Weights of a small transformer language model.
Architecture: no biases in attention or MLP, untied embeddings.
Each number is 500 + 40 x the weight over the matrix's rms, rounded and kept within 0 to 999. Layers, rows and columns count from 0. Numbers have three digits each.

# layer 2 MLP gate, 256x96, rms 0.145, rows 0-144, columns 0-95
546471497494517449459509505543479510510515477456567481435418523467512529476503419491566504479403554485516541381456448480496484450494524488506483509547482493555463554510500563507469536494561453469441513507527462560489533491491470496399531490476484499586482501505434453481480439477482489493
455468482505419486518513443502533478459509509470507471472602537528480517531511522484473531517535490452529552477523481569511513531475521531508491496507519490496444552493518523520477539450460491492489546457510442497450487447509490525526503474535578463455458501554497522552580545480488471501
545413546410484535480504529524489469522469512483463482437505451552484446515513442476467478470484577632544498483490448545577536413512532524395519541507497560517561455512520584560470522487503550421505501539576489463507592517495505466470502502476450477502508567523515492489532461472459558467
579498489512453514499507548443487496552563495493492604415485458482508570531517521461517493533475479537449507461407466511512501512449485481529468493554503546579432526526511545465496554483528509529449492513442566463546437529496552495493442520609493468550554452503480558534530563506585491511
417530466572475506477508549444585463483552563508488519443555492522565521479451587563458522466516603576507517527591564546503497424480523498542547519475462443444469486498466457473483487408462537497426474467480528496509501491501503458538485416496561507478470512524522566541477550439478507439
505547528471488532574518474528476480454417544444443509586535545558500459519468478539433566490456445429491460521555554545494462544452491535541476461467579563470547504421536414502475497526475533479562449517509500510513501525461475443606517507490466566505517490522508512507543558502453501478
529496556426541505480472552514533578463507569510459502559518514541573472475468498508518482504530506509575517514535528456476531476529440459492512492532487517477507466455444511579505449490464554510499543536522481516576441508556503582559431527551441498452423558462508453506534469396480601518
520483562470571458428540550488467525461498433488498547617538558526486546471520503432521461507515526517563509479455484488474520490501492493474551469493497428556569547515462586506541519469476489471476475508527476626498576453581492551519488520569567511526451416513477453487531476510473467495
513499558473476549460492550525531431569500510513511528419497515509564546481526424456530452479542524485512558459446490549532549514515500504445498481546463473459461476562521581480477472499434483492438443542500467565479520548455503516428515469616529477522512521460469458466485429536500421496
496463521515473539515486538543477512464422507458498474484535579564523512526467480544411496544557512478575555562493525477473485532501499453516492490493465529491467466478518467491563531477544489528489473533501527538540483483564578492498542489443506525454547501535505558494483570497509562523
474518518490486463539509489462413441476530482441511489559480539509526570545442474449532484557546507506484491498543491502483603558532543534481536559494511526455504554443579541438475474458561465503461498423464469431539534556471439440493487456529507475529515545505435505513467466500425468545
477492570515532596477488544513532494509487489477540570439526552561576565501541528568497492452583545541493444576430538542470543517458512503540536506486466499531468450472456541486493494498484503437483476614537448500471455543564498547538498494506487543547538516546515481457437557500532407494
466509486473477486579507499438468450469455473500493452511540495414557505539529510518441493436471491479479493503499564457510491524491542533527528513479460484463376471501529435482509493495494526469585473533439551509491485501467474515522572537514498509528395513431541520503516534527492520431
510489521481465515533461548463450480451504429504463513511529565504472453496462521525535460434520495549533462520532488503524483486453613516523491497474488567488490448450382490488462519498473560508522495451463463471513437539545524500531449462459478535503481575496489490468487526443437507543
516566457434465596553509441456461565517501504526481534486545523568504515491492455532508458487535482512511474533480440471471576458488528513511485563502470475481454548465576480544499498543475463460455451460428526556547494484529466460425531472583516528474496504491468540501456497565485511503
486489502544539513485499572424474502490510532486478559462532542529495425537533548526466425499500524438489508636433435443465496487465551475490532448481564499489460495543515456481502492491490553569476548539547423536469434503504464525576521521475490547525520463511522501444508507521516479538
480509537568536555509569489492522482504486441518455507528600488562524501467486493548411439515493547478497498491499558478546568494509472514470510530531445450490520540462521529517518470529548473469504526485506503534454415536536537474433549461543518510571470524525557470495559495492495517492
505560474488504512459547475490390516544537524481516550467517530519438572484529470438552490520437510512464491471516435535504525416493511454515499561529541538539468520480472520418532503491553453471490492483499502461539528553498512444482480554530496580515514535479479434512527459556499494541
542502523502456437515492477446447485461501471469521497483478471422519555494454521519446492505491517541442527464504347537490521533478487488544509516517532521552496455445522570485495431442509555496550551484444557452536441496465488527478462448485491488432522547467467553444508488471533482565
494440536430533561496489526560520496518516457478459489523464470461458429482504535440520481465506537497489512496464506502585535484433496492461521527455472546474484542482531495572491547510471557526472476536505560527511510469555530461547567527419463510499448541491474500526492526490491533375
526594589512461515552476501457508526510444491454444443563612439527560534513532480472474510511567455507526504540526500532487531481504496479432506492476501502474529534416488504557480494511468567451495499565527507514513481572513533485480550509533533540509520435528542600490480519521466436511
495464434483500587484378515467565540589546528464561474480458446491501529465527552515491494512565480570473536534386503455483422476449542452445465485484481553529552540507552528529476541545474507440495490468460561502495503494602520517424511533404513500488533536554507620456468503458546420479
576390485555469561507525541445494500553538513458452541479479506472493447468494483560487479537466455516464566504441499534528530445493580466476520422553513495496473544542493453520443514497463510406433417546563491448536522467490428499439494375516485548479428510528496537581490486556442479512
494506532465572462462504524495476469500567545544500600438490461485537424526446553453505544528592528545499479568519459503534503518482498485538571498502547608546517429503542439479563498538480525511473456537522496494494462538487503484479524448471449513497587510470522549484469525461568557524
503519488497473491450459483478538442531481488528485549421492549485521449508443559499444407521560518529501525529516492505491471467511466513533503498543506526488491473526449461538433505477474529444530519517566479495545521505502478546469465394477524484525459475573513525569525443451479447487
518485462497493477534465492509497527482510590491552520507472506529452550459532451429448460552435605578524467426530433479546485484495520472437507554508537571423517504524582547534485473435578488447482527453548549534481533533469500514463450467484497482486477475552464539480544491511480504480
474484449493474512503480529510508517459473485490465550545573475539483501532405488524454464542530448526512448523455513464536540570424542458488542486457549541481488525458465451525505505498486532457481533520572523490502504480505517524411526429523498529486504566536479589484544547437478462517
525455463472449499439496555499511554523518573547490534447467526528530438460444521544604544479482442535471386553558489588614449505425516522434479485500544584498558472546483510549468427521545488511486535497592559500539608524555543538480428529410494426521524508545447450486533467480534467537
477539518467535504529461506448487518519472531508490490466439486468497523480436499514537498517463519505463493469519518444453489540511467508593461490490548557451486551494547570574522463498576515516511544474485520534509461529521516452520506511501487471508406509500475478452520570470505504515
525478573503496424537524553487509477506530458462511503474501536505499485472489499492501525529505473505537494550494475441521487548510483520538544446497525515468527464494508429499527495509499496535538489527442475513488472501500477484514474529529522476509428527499459480425501509423501503477
559461533480505520549582512507391451545573441534573496496501452433537534483489459507518530503496533499501504490506538508509532540459511522485530517494457502572456461543514432491482445501500480458532420502536486465443456410536527518467418491471461520492424449524479448512497506517481502493
466528555547461477491539415448417512505488508497529563551453470521445541484503516515467529543524501521481460495498429492526484467449508518488459531478533530582473513501514527471521572506552484532506522467520590510459515565463586476424511508455533518520521464508509557511514504491606501603
512429507488518469466618459495618519547435598496481501445477509473495503500551540482418510486473521581481556497501464414532474474454488576485478541528486471529468526519411557548516505519459491476527481515565511605505491453559527487516486562491526447479419409580574596459543491516573456477
537559570455491412466448482445506500535532454524504491515482483475504473515566528416535552465586534649451539520531537574520477482465473456448505533543515455445516443505507502481520463581459478503501525486504532492512494544568488488473426546512494528427556512556503584459568457534476568537
508474503498478519496489500520584466508522458564550492457489463479505436475497513466528463550560545575480478508406538442553479429476510508453499515513494549524463511533464453499506538503447507528503495473584500472499482456528514546550465436437493547538403448593547553499550501503469456474
460473501452447510441456559455475503520462474481504475550460461482501500471505479523467533542481557539520472548504531502488407496519537497459529495500535512487530450481440486482501484524590549468513497516555461436415473569500548514518542453413510562509491505456495504486526485483505433500
456528467444487495520522497502521454551457565607560516460548461484480543453433427439477527547492522484518476452497451481464537457522557449553515558517549481512540514487551491470461453527576444566509504423471511502459471498526567483467502495516551506483586497496513535500491481543443458521
509469484442523464492573471563600448499446504471539547484513517507470483488534461457451489494454494418501425490540499560487531525503467509550524486519493471486508539564431532551473452511456436516552536520513473561519559445550522508485469483496484534487477543557475494531493470515503491569
475533477387473530582481554440428524527546504502489536404489472469539515462468463562494503541492474555512429513446473457500509465455602431495559515471529624460496441419630528531446431495472532364486457526563499472510453550522465530465447435489445532531543601536482538467525451529544453494
457557530564476537529519530482432466524497487507539468368468499457525508492491485487577504514485572582474522432456480552456480466445560498481513556520553557534496503552582495438496485529509488473499501451463456520538483527569585548449502508506552513545507578494450544536489431554537506497
421551550483529484412478408502470496472541499536496474475559471497480550479454508474541463537537582501554517468565541603455508493490538436556530496525475421530424477517520543512518465480506543441523505443514624524490473595432553502543496499567535517545467517434527540556529508544591477496
550532554535544490481589446440520477500462547560583480469513473507524518434466526389517495596534544499536479458442492491579479490500448550492447549565487540510486474517464566463609468533560545520518492494539579501536553498480541485526492483512545464468551450527508451500513455461527459449
559541498477463501609491438487528492461450465413539489469452418513505480440523578504546471444536522555546471530618557518512457546486513472524407531435510500551466501454498522492468459451539515506513535490495475456527479551497485487509498486539478506497582551522486481558505516516476547540
484551464513503488473573421494521527531471518510554483486559478437478504489472506520455536429442449525472502466580471451469464471457496483570425503464565439553480522546540431472536507518525455546416528477441517526484533476517499476509547557508517385488426412521486508529458511497538514462
481475561464553510414465542440509483502482523517537461427471433446544505509477563482495447482582562457441518518511580423523552493424430551514569521499455449532457399588518533500546540545524528546538498505512554514451493476508505487504531578543584450519443488467463536508467521509551507434
494480490515534495502485497519514545523504451485479517648481521497502498472520544566475546526543519493491501501502462444455494511490441478455427505510557510467510481410516493523509491499499514523525568496529461524498531492442422493568503479405512500467481470467491474461593537479473504575
443489484593479509502500519537499541497487430497558506456529515524463515477579477533572449424536475519524552485478474517482519520485520477552437491556412479517531554475553563504508477560477454442453538542487546466493503499496475512397524460522549469530500555457486559485519496521537490533
418552514506464468452540478486479523513484542491492467460492547526425553513481500496489544497501484543453515484492481486516518518453441527536468516464472567542505533507442510485515473456561513493463450496534512512482488487464507464557527510549497583524507488518511610502546494505511436499
414484514531488509588453466486497415483481539561454478507557531572484496475492533472507522505462490513474549504582458525428447466527521498499472476507533495447560537495449492560464476455613570548525507576532491464575491559526539468498470553538486500513430464426526491509518511540449474547
538447467538550538476507574513521456507532528536560502445471532517549519440489511529519466512503548505499491547455594449418432451464502482417582471531537470494484536525546589515501497405460512474513472515483463542455493503491443559528486542507509437577530520491497503457543537520532481467
526459569451533460517559506525445455554556502470471539527494555511570477562489533535501555503487409525494498522501459484538490489483475498508478458446571523427571475461410467517544507445556528520506512561532481494501514521461501560420519499458482472485535526490461413490517491484468454561
430499496523516560499471538497471478463452430469451438521557498505586482473496495556482492479498490516509484489501506473522525519536514521461505450473524534548545533502446506506486509545484482396511509548503512506508520536508521463504543577447473520528494541460521485496494558490533538435
487537498542415529510493488406451473508486509467496508489484539554465543488495557532548539525454478602491515526556384569488461495570518515529472588485475461531490525458463534477417477435523521478512511508508445466549524507489468512416470438536549514508523480468472526507553507533444525583
558564550461525423502551511509482511513494520552516486483471499561494512533535491430512528485575513456492520522522538527455505477472458477515511571459514470466477527489550524510491489471501473550512547566516550484515520512497483511582445445556576523406535468513397503448492462545535512498
404508436484484497573579496568516496496460527514536528474533547551460547561504511572490453455457521531490511494609462546570496441522506531524532531565496459448449516559551485490505497433521499461543481430427488505432492535489480477481543472573441527509455467485458513553518489492463501496
516584511501564474514513432567512560502578504509533503516508515548496447511534404447509550476490536499530518465483500565491472476518470542446525535546507473493456478522467513518494484528538472487493518430448540529508568539492458485487461436517564513537501503495492443475447477549459486520
499495470473487514552527503593447522595425561554500497469530583487512526435501473544445547499475549517427544497507427525503545566506605506573428517493396589500558473526587424516527519557500437520480490441462510490436542515486436455507546476512533501464541521509475555437437490594486391482
449557527508407510452508438478528479537505412536471438554527551538524522491585532560544509446521543520502508569519558499466475456515523546575459560505524467569502536475508474489487486453583438462568473427491508441602495481488477531465543517519501542535542449484530539439534465546455470544
534463479583460545567502466510503471539486560485524575423508641517487582489556526501520499536452580528519467564459464493446557486549490438556455472473491575500519443492526427436411499540528476519496450483543537514530397558546540519575478454381470540540557513557458478431479494555558502492
545524515495457497517514491474531515561462507488503523441496497551491502535446508521427555485461440493507445552497520500524477554472498482551513466533508578547499453517481524499548534520525539474474501472469493478444430547526540434514571506470487471509479545527513513532455578464550378480
581521458550543579568496553452494501563510514523510500410477498494501508498511491480538473547500491477488519488440507475491460540491543486490516463595523463462491488520509541552473605511545549455493504544543467451470536476517527534457463454500533489541493467516441479500533479562566472444
483428541543486523516533544577492488513549493518456443460533469449510480550538457561490516470492449460505582492461511412503443480483505550513485472484464462500511407579485505507540584500514541497448484470549504437424532502486462468512534470482520545508440530442479479571491531481524451509
520570560495589434519515516610458486493520439523478480443503483399497481524574502479490555461503493434530481486492489485523457452534431569497467494474481519505439430561501479559495552555479501586535490531490540505557463440512514418530509556517567412523418533438509480524453556520502557467
428463504521451458489513531370479479418549499479417480529508497474551566471500466545576435522522514546451511514496493531503497487501484480469498447486430486479563525525443517467481548493536488498503472532538484392566551502443464491440507505474471525532486500511454483514479492581452564493
587535537484434400467543481502493457576558444487539407460445507541519535413446405540505466566434478495521491596528519487588476567509554444585549542463565487441452501495534520568458489441515522558496518409501416509441510501420515543449456509479495536467497516438446565405564451499445572508
453458489410485450429485478468533508491555409456525480505447461453529491513500458447441426502571495524445512506472531443587532485463555485504508501467469513527585487479525424539553487536524565591492528467542570437569534544493499474436486492443510469438508515490450430532474506479502453454
505507536493543538425506482469465514523535486548539562544463502507534437462497512555459453482506502489441467454486528484502503522549449529474424470466452513461508498470533497477538466510542490466487490545555456531497488458522503522493566473456469504490476498513494459506481485491454499524
503559522475465502503553494471474480525568442432559446507470534518516493548482517429532565470502496491480514522444478506546519459476443555497505548504445440588493585526553487497583508497495497547483483430483523474489613515457482505526481459514464498518512449484453482452504555547573458514
571473518485527557493496456544518478540540525448467571507442550494458477445539528458552514440471498530480488453523503496550495462454443469489455442522497498489526443472456596524507500622530467515458460479553534548475565569499436472506518534487627471488494430528424505469493524510552506476
461478465493489500482470506516523484508537495533504438507481496533471550510457433480500465538487515470518485470516522595465478491522505453495484501477480443519472536464498474445446433564457539430509516538493570536573436517540483518495487515520466467516557533537522524450473497489470491540
582518501520465462458525584435507497516453431472390594516568565480436440447478449429510496536517520430497454608544560528527474603534549491497515426531563501576517554496542494511433535519458485529402461524464483547519378549539490509428477499456433573595496515549501549487425565507487478491
507453547520575515500493545466460546510571556531512547450472458541511567485493519459549566564542554536539502480489552505434533491424476458499517564464531553480541556516515495448463519522464484496442476475532565501545501586509520506507508452516601528553544574531524467478511523436546367386
482460494471463535470492504430503484483448505519529379487503528497568507524458505447549459564487505518475471552515518508534482511526450494433472577460485523458481497459445518532466468481503535495488504507564437494564469549428479528490529465513460529532507488552553477463510427537486517516
504556517495492461568492474450494569489510500468441467531558531474529459473481606490503495469489446435476522481500425434513511501473474542469552500438524497458458503454535523499525485530483496499494488458491517524530532467517497585478527523514468495525488510506550579521569519499535527506
521526510512569527549537511566475528535430527515591480531476560517465441486509496445550535523477526468549532467552494496483542520486529490465503602482471409502545558501470495536572493517430441490486467490503432517541516462433521529494498448510567505519427524545472509473478488538486428457
533473495501551526470510485521511500545585483512509491557451578475420477532455404439483468475474554545549574515454508485474500497502527525440461540498480560540484546567530601521439476465525486409498498515540421472570537499529454492466564426458483523528474539587515465506463476502468519486
519450514477435487447578465451543445450564499563479576522570530487536517478489494512411493510424439505598380510466505479463487520505540561495551447499555453524454485495487427534469478427516481435524444553534489458544519515526512518492475446426502505507494574521517528466512482482483477501
523516586513523542485513491480456507474509489551464528492541469483513482440478552521486519481493520486527506485537541520426502493507546488501517552504500541508477466553477463552503476479526544498557478512500529466456512536493488499474520503563498554462517434497460532484533519502525526493
492505587515437420473534549493514511571456426471524467474379458533462497473483468531499447449559445522438518457553547538508451471432500533452464449471471503512418440429561489458503432501466539608489538509473538432477451519451516490558527495546439459505512512518467508531497506550562553470
451465516467506578478500521483517552489552544516473534578521469539463526472483511596432489465509420521473443545495501533511483501444466504532495550469542515491534541532544474533473410516491582500532465524518506482510436506454481532458488483490509503567474495572497519482541473484555505554
473577457441427511494553521544470574487484534520526518485518450540479464552525546515549474456539493544386544483576563514595505465465502541511482499481479523470454556522545492580552544579507505507531543430469488502534543441506445434457518539502503445461478519488447520503507517520548531472
524454552546471557521497463490478510551475527526561561445502495503448507484474431479494476506471571462549486525493469470478528494477588556449560549539509554507475476505470447394457521486606504534512593495495494543500539510536445534522485572451499465533556467503550446498476450536507478442
488427572531497486434493522546556448533469506480536505530527459437494544574544413489507472535511515522465467468498471491469487513518521446487575525507532478505416483558500448466506517476449423461505558569535477478517493511580464548529500503455510542493533490474537436587487410532542442468
471497445566450534514510550483460518477426510464514536370530549539445541441414553427546543528459522557449463545555491512413507526519471517574498544502531542470477494465479460422468484466532461537500488531519464449505471525527509417539441491520458525464552511475485455496538471470523518498
480480490550555558497479521489544547462487547580525491525564518511484424504545496484512448559540523484514548482535486447432480452520569476463534574528501492520469515546491403527549489509479502527549550494532516533437479504538555508504534507480492536497457478483528468509501507469557509506
497458566532505500554530580521571461506518513538509479513474508579479466564434484449534400487543518539449510482545545542506543458456518479448545481521418476434462479517492490537468545471550507527500492448523524545483466542540426452530514501512481502488421479516465450458492473555507524506
526509582455471563515543500570449449528521435465533551490476544551473443537466436514519428542434537539529479519496509439582539524482516478516491560562534497448497461470449480498528562487518586513530514464551500562522438521453433507475507458489567484526524503549483469494531483423494465464
458433539512404555478557466547547538537474448461539449481547468543567507500505430505464519506486512469512542537435537478501541503565580484493552591465433513552522453570500435439497553461495556583555526457510452454492484504509493548507467533507536517488561572447512507482457478501460515492
468517516449498454527519556537541483527495513490526531492540528535461466548505482512464419517536497471477434490529557547512500480501493513592495484483527501521613509577524519522460479485518468584540521468484483458536501442518555492546445457528472390451503555516441523527519545461508549587
523531484506487498439582440479511548592498520507489475486494499524447549448479495465509519536483515555558503485428470475518463533543442531499513564506568528547478498541512473497505562508510471554495444504443423475498575502533499519517462529542528563510534481574515494501546491506463529561
445435565496432525498470524476500558471489482487508439509562520541510527522484470543503432444484490457478530514541536520586500530504522477447505460549535547525528479538465566509487478462470522446528463523492484454520486503501490493511525478480545528518453503452516494555533553463501459447
476475504493458476424539467432450433548533500481511523488453600517520515546505500468593486582492520526519509449501566513466469517528524511484465617458516486564532591513487562419477498476573513459504506466446510550577503508513533548533433530528456496488575484502434470462488449441373427526
489462559477518489542462538466410525454552508446506458549527511542463466505567508538509501521470505467560512519505613531486595542456553498530501504465489482469562501425475508518567530493467530500487444512452522543562464463467464462518502501534439537462445495491503460485524533513469510516
456543529480528474546509500433545518545440539487514535448555391559490542516513507481477478546542487499506506546489503522467598521538460529495497485531490436566420429464474452485482472549451520577500572527445552488538435559457471472453507529461503461498443487496521568509493475501556505510
509536514440501524450525531404451517505488578489509463551513502555469581438433490481555513475488500574544545459544462482520437463458532564520538558514528485541508569422490607498489452470526531439523520466471457471536525517478534496422553517547541477574502527449492488509506465481486564504
494522472463509506476520471492488559493526483524540443477513454485487520463520527503521487475458494530532477527516516393504490436519572505541475536503560501510495506478509419458495470481508522445577512554543479535536446467532527543499485563450495503493479567472536517473508442473433458463
496488473509461495506507464461467475494538511520483457476472524463515476541548512509518509465463506500461514485505477561510469526464495464559423485555478526551457491490484519505564503521532523549498456509554475452581547540486514518441540419461456483521589481535537514499540558576494494499
456469453625508465474494538445481502523487471489550518532471413516518565463516503507553485470494523562519506458499444428498508479464539562413538523550503535558485487534525478416513511502492451436492554490512505458496550536529537509415506556514528533572496452406499498536518433488555536517
460552506494501544517440541495516535450497524500486545462483553537518453509488494513514470530564535518504465493498471532430517510503487493504481558452503510501470479477519526517481431495433538542540516496486548487567492521436569515547413463525450520537505570444471573466432512483544563530
506404475568463508552445540525510470441485495465481523471551502547438464476513520518501501491464502447524476486487484526415475514468443489439501520499574491454494470480502493559474492437480471499513529478519476475470468585559544452553520454555631492497529539480526537469490545502512451532
539556436514424496477546443449469413540483521514463526382521552513434458530491472497535489570526469529518439531469430537459611522497587431634487491434518544438433483445593497460488484491474513577472478444527488491538405517455505537445402421451495506471498572504481555454530489550527516516
440556516465502504470569545475522560496506479443519490533492493572517505531500477528476474434485583557553451550576552566488605486499499558524520493408470504497495488473454567568464464429449519501517487483497509496512435507517545537500491491510442476484512557517537564512468554501495524487
495463521540601443497531531521490516569656508506526571445533484486531495511479557510506485558524481485505480556525498432469547547486483479495609517557512559510473498554508477440492510495480486506527421559493465600511536422481464508579606522490507502536456561455529513506516500470535382396
454532533456447419492450511501512514471426463513513435499522564527534518534428544479510476533505415532609514597546507562527428525420502544598535527532417466517552500487484596559554551506497496514452505520544432462466536474461496497520535542542539505420434447475456512492562540488480478527
446448461452502464561470517445437490486498469544468471510508537477493485475479481526513501522480534529505526478510451454462520525608614477546491491526501478560555445471446473450462477528562519509471535563512436427529471494534467537439500440423525552520497573455459473479527402534416496506
502543439488480507463455494471538503441458511510512516475525447555513530550422570499514469432510433493553499589535562500495507502484498508479507431439503464491456449530496514507513477448462488487560493510428528570496458475487528509520572549541518507519516506497476497498458560443487462480
491454576505550471561571519499509519452567486517515550634474485444492403521495548493496468531477435481398443534551425468551518437460547471482535494530476510505511530497493489518471599501646515544593568390526506520478546463439412503491466422391473533476451551479565452545528462477508481546
481540564519523541448519562425441516481518490545438482497488536519511460506454515526529564482499502543529506509534562524521520545493516432481484484493497476525541497440522480551472459543479546438470527487464554476502413558468521470449482436457431518563565587438530555520473512490515495505
457534491508495496499539435567574511508491526526546518491464519536575529427530547488589505525543503477466525569564527505483535531496518513526461554487516536500513512434446440417511459527434449595463540462489545474513504498452468427587460482548510518513565526488437535491480513516540615499
443494505516510510521523506481500493466499504491540468469505452490494507457554533480529451507590568469476526514514480471499510504519483416468534519547496495508515453446468507436492523507582450551535548494557519583437482520513567506569456468529500489511448511434471492504441436565590569542
513472511508491513491560499525453503524483501495478500531471542509467566491508520502530486500501508490493526523535546521553387476424469516591555475467474456530488432533486576544574526522555511509481471474482527429469494468539524501513521565538485443507464449460517443522556526505556535505
465545529497499463496451494403462491475489426498450479532484508507567583474517516534452558489473428491506526596512516494490469454482512487455520531456501458510531446479414485500489502533548467443517475501481600503473500565508504529460488530510465480548496481429447506466484464475549486438
493469531514498516522456593460488514500506514446479487509486430553543485490570498492521572558584495556542601450515520532387549472499485492425519548518559529509454496521454502483549493475421511477504532537454543488545529567422456478532452496508479560469485540454429577461494493435496449547
541478537542531488519487494523491522435457483492531478511518485532490483526485543573562469544472450475531423503572563474483503525487487478463526479467517531504588468481492483556556480560482514470569514552536485549468579542476468484542502558561519465450428478491462468488669470522472499548
443514509561452474522516554466551518450477475560472500527520449562489535592520501620425475527546483550511508525505521521534531489456535430498520485462452555527534574516514466530530492487429541451559461547481544443492499481465551509497518515487508523497483503488511529527481579480489506465
476456460427474499481508514478493458479545456557441432523493465506466546514512487518499488493495537606487528519491540511478448461526486473430578564472499471616481560463445580399510507481473472438529506547514576453606515492510492557438448545568537537558476495470482518466529438525460531527
473496583512429578490513505503449519556479560507462495482530548564557522499505450438482474480444517585494540464421501479472523510499534498452492561485555547486507508493496559516456414492497502439518427521517457471591487523564536511504444506557537565526526495526511478454484519475510437451
502470486464547490448487505524465511541522457489499508531525503582549524494514540531512490505536479571511508554499524508484518526507542509534495516476479550548493432474489528488545521499498502552513473486545526487486482504522501510540509550472547505486466562494485485496556525510517536513
463489536508478528434531483424515471499609515511511508569466512492447476508533509499510559561432518514542412505567518503552516444398525505463498510460462467516526505503517494514526470475494518509556484453456539476484503497440516481473442506455480499554515567546446507470501479438492479554
512583549560503448530506498444492489445465477506516465422598459478523490558491516471442473534571505536462514575460501519440579612552495427513432546475543552485446466495524469419534478487437578518449513524487504433589406482475535489498471473489427536431534539535531565474565465505505457500
520387479522516548532478563510586527544480466486500514492484506554470449520534533520470443486499496556525499477440489479534571536457503494492509501545440513492514519499484573532510495447497521456523550579535558526483481515503501502496559500462443492491450542480519439491500451472459501455
527510454593519486476542457571486487528423496490530547380531588525506508465566497503563466433500532500526569537422520529456452563504503488537460472627535550523489538497427596469434526558459409529478443568555451469581480530539496536558530503518594546496516495510441511525539530623561466428
478512466498517487525532460478488502477492538476488552486548455512429472590389515463506492537468505491502489576557452534480536613539501494541478501459542468491532516543558436440524525476526491560531468465484464486502529488559544502486473478508486443485513504583513509610598480498488462493
482485508530488430442513485484462523530490498461531442405535465491470539488471533460566555533450491523487570491537484496464506487517441435417510521516507531567521518510488503430466493456518513479413466527548592487530520521445538480523401505483535496513498459473486553469561475456618502489
537555465556443489563507532506517441471506455481537485516463504550485449470479516522516453521468451510452455566475423434468521501470542452535506531453486515487453520481597475509565537521538509455480540443513500495519519498449528450476510504481492449421502565480494541492525479479432465515
510523497530499488498553446535465483467506515505483506518482539496466483517493437476553561538532521532515486503516450520562501483491467566560531509547534518468540511501505512520541499578496458552468531430545494547493523439516441493538515495514568516416469442529469414568485524549506516578
486521494511465484550509474483494500428450477492441442500558467537524491583429487512485486508511457515538571485517507472534518479527514490523457567522509424474473509509524506477489463482495489437479464500381483467504521462468509439473543526586536462520465490486474514543462473447457517485
486442469496523461473514467484572499520589566468439557426449517534521462427514521531575473491501514512519557423571568531508447417404455486483493491509477529477546537471463550534538539493525477547469465492561520479493518542486474533530459519571522496560481529543507492525506485461507554459
427511500532472527541540553453554445537502454477470499471564499513453640545502489516496536496520546575494519469474507515492612487562558428545561484421371460513492544450472545447468495487518519336452399565501490463438402487419479458455502495570542587523496553457467550462512511567539449501
500487506517512530449562532531546532551436520588403469516544488451544490460561485531447556376534417455453492561533503464606493518432419556487461542448492405548540476616487499497579536553515455570537440567477533563448575510511510484506514613546544411473488472465480496506501524470501467529
450540520500511485570565450529486434512511546496465466460512524543509505536466502501464543480482502561514446484540496511495500487476461556471474560468503429513450472456448565520444468515472500455503459517459560505580433420459574548523461480526484541585515525574518522492585552523469458505
506474541505501566510447483511493502508567523402437545568474548541484473545495456523456526562489548490556535498506508514464518503482530473500502514464471503489543383389494486502563464494510501513486501467494473481430469503501450467529553447477495533480559569493483490419521484437520484518
479453550532516458510537462519500484458548495506512580499427528491417520515516471427521501525415497488558524499473460508540482458446531511508482585514496476417424544494467481467533525596494450469471549531549570469551538525482479449528512536496556490547510521451431462489480454487515544537
517544455465474466523539508470524513533508521449489499520488461438481560471459567486542444509537472588466517465527461553514473528507442438475484522471489513543480579455439557502581475469592401484427491502497515468539479530474495485513450541562510435462459453452449518488532506454578473508
444489481489516509501512537553489492537395486526492584426515567445495406481545539588513480536469481549487471500502483523425436462529454509513635479475512513505530525536454538561516457504490514462507507496543540512477471535449491568500510537467521455489534552477520495498492544441471504510
463585498492500489566498509538548548486464506571471481512480454534479457496490541551473456408531566522562486479508509538546472545528493562530486549504394505505488506511490542512542500522463485519535469485421514424513411467524515472542494490519469406444468522467439484515472510511494491456
492544496495418490501543498462492406521524472533482455518552579479458497442512504497498527567513519499475476590463468488495482459476508436470507520469467506530528480470495479485483537501518509528569471516556454521563439435497529615538419484436465527534454540515515459453490498510453508526
509413504571514478512512502482460504542587465542506496481473513450477528548517506568507521498457482474453519579453460411438433483567592471517494511499493527570472480514492499481494551478553506468542490529413468541540514512509426533487492485487487516610468465446519473425543487506515473508
529543516522497469485465493469493467490492524442415480475540496490500533524461520482425506515484499503437529510526511501485438533509467464476516462516482521585464492506531544489501536591534434520493460526516520513470505580475460511467556509517507511528470430446466477477472524513527446541
523471518494497578508543488532513543452571491558487441485510426521529468565457500489487481511501490468517457487495541454555570459476522484436542525549513514550486493515486533508492467469486535550528491462512548491474557574462619525526526537540454454514526528490498506510425483401538509541
511507494505471460490567562521505528482553490544478464471476565470509437412550499550565511499486526427441458514462503554502530508546502527497550460506475525462496462478476578497494507516514491446501454542517489479573513471513495508553480472529466496538489472494548473494458481531525511458
492497503530469524533515499559502528497487521460448484448523496522451528486423525583473538442446481547500487502491515496487484524493486472514473527583487491509436506467484523472542524481490452458476557520512513516513529518432488471524489522537531433567502523488497496479539475539459481541
556495533490543526548426480524479459472548481509433436505486464510473530480516470567476487484518514515594500489564528572437530483500512489473466541534450501585477494536557512558536399445509552515461566522492592543413488506510548487525486505499515505446449528467441494433401497467508522437
485541460513439531437507507388513556503502509428492458443482484520520511481545508521479496517528457555524492474495481529464479489458502510430517489486530479553489494469545526456503467452534483518475423481534514494533548562558518517455513474533519515518490536561504542470543505447479508483
510484511513451488507438473494522486493469554521460418413500511499539505524486541511547476510533446556491501522524477529453504525551478464517499474553521486476519430482498539470455509477423498510530474485447491478535441551574494515560465491512520420485575499498539476496492506477515519577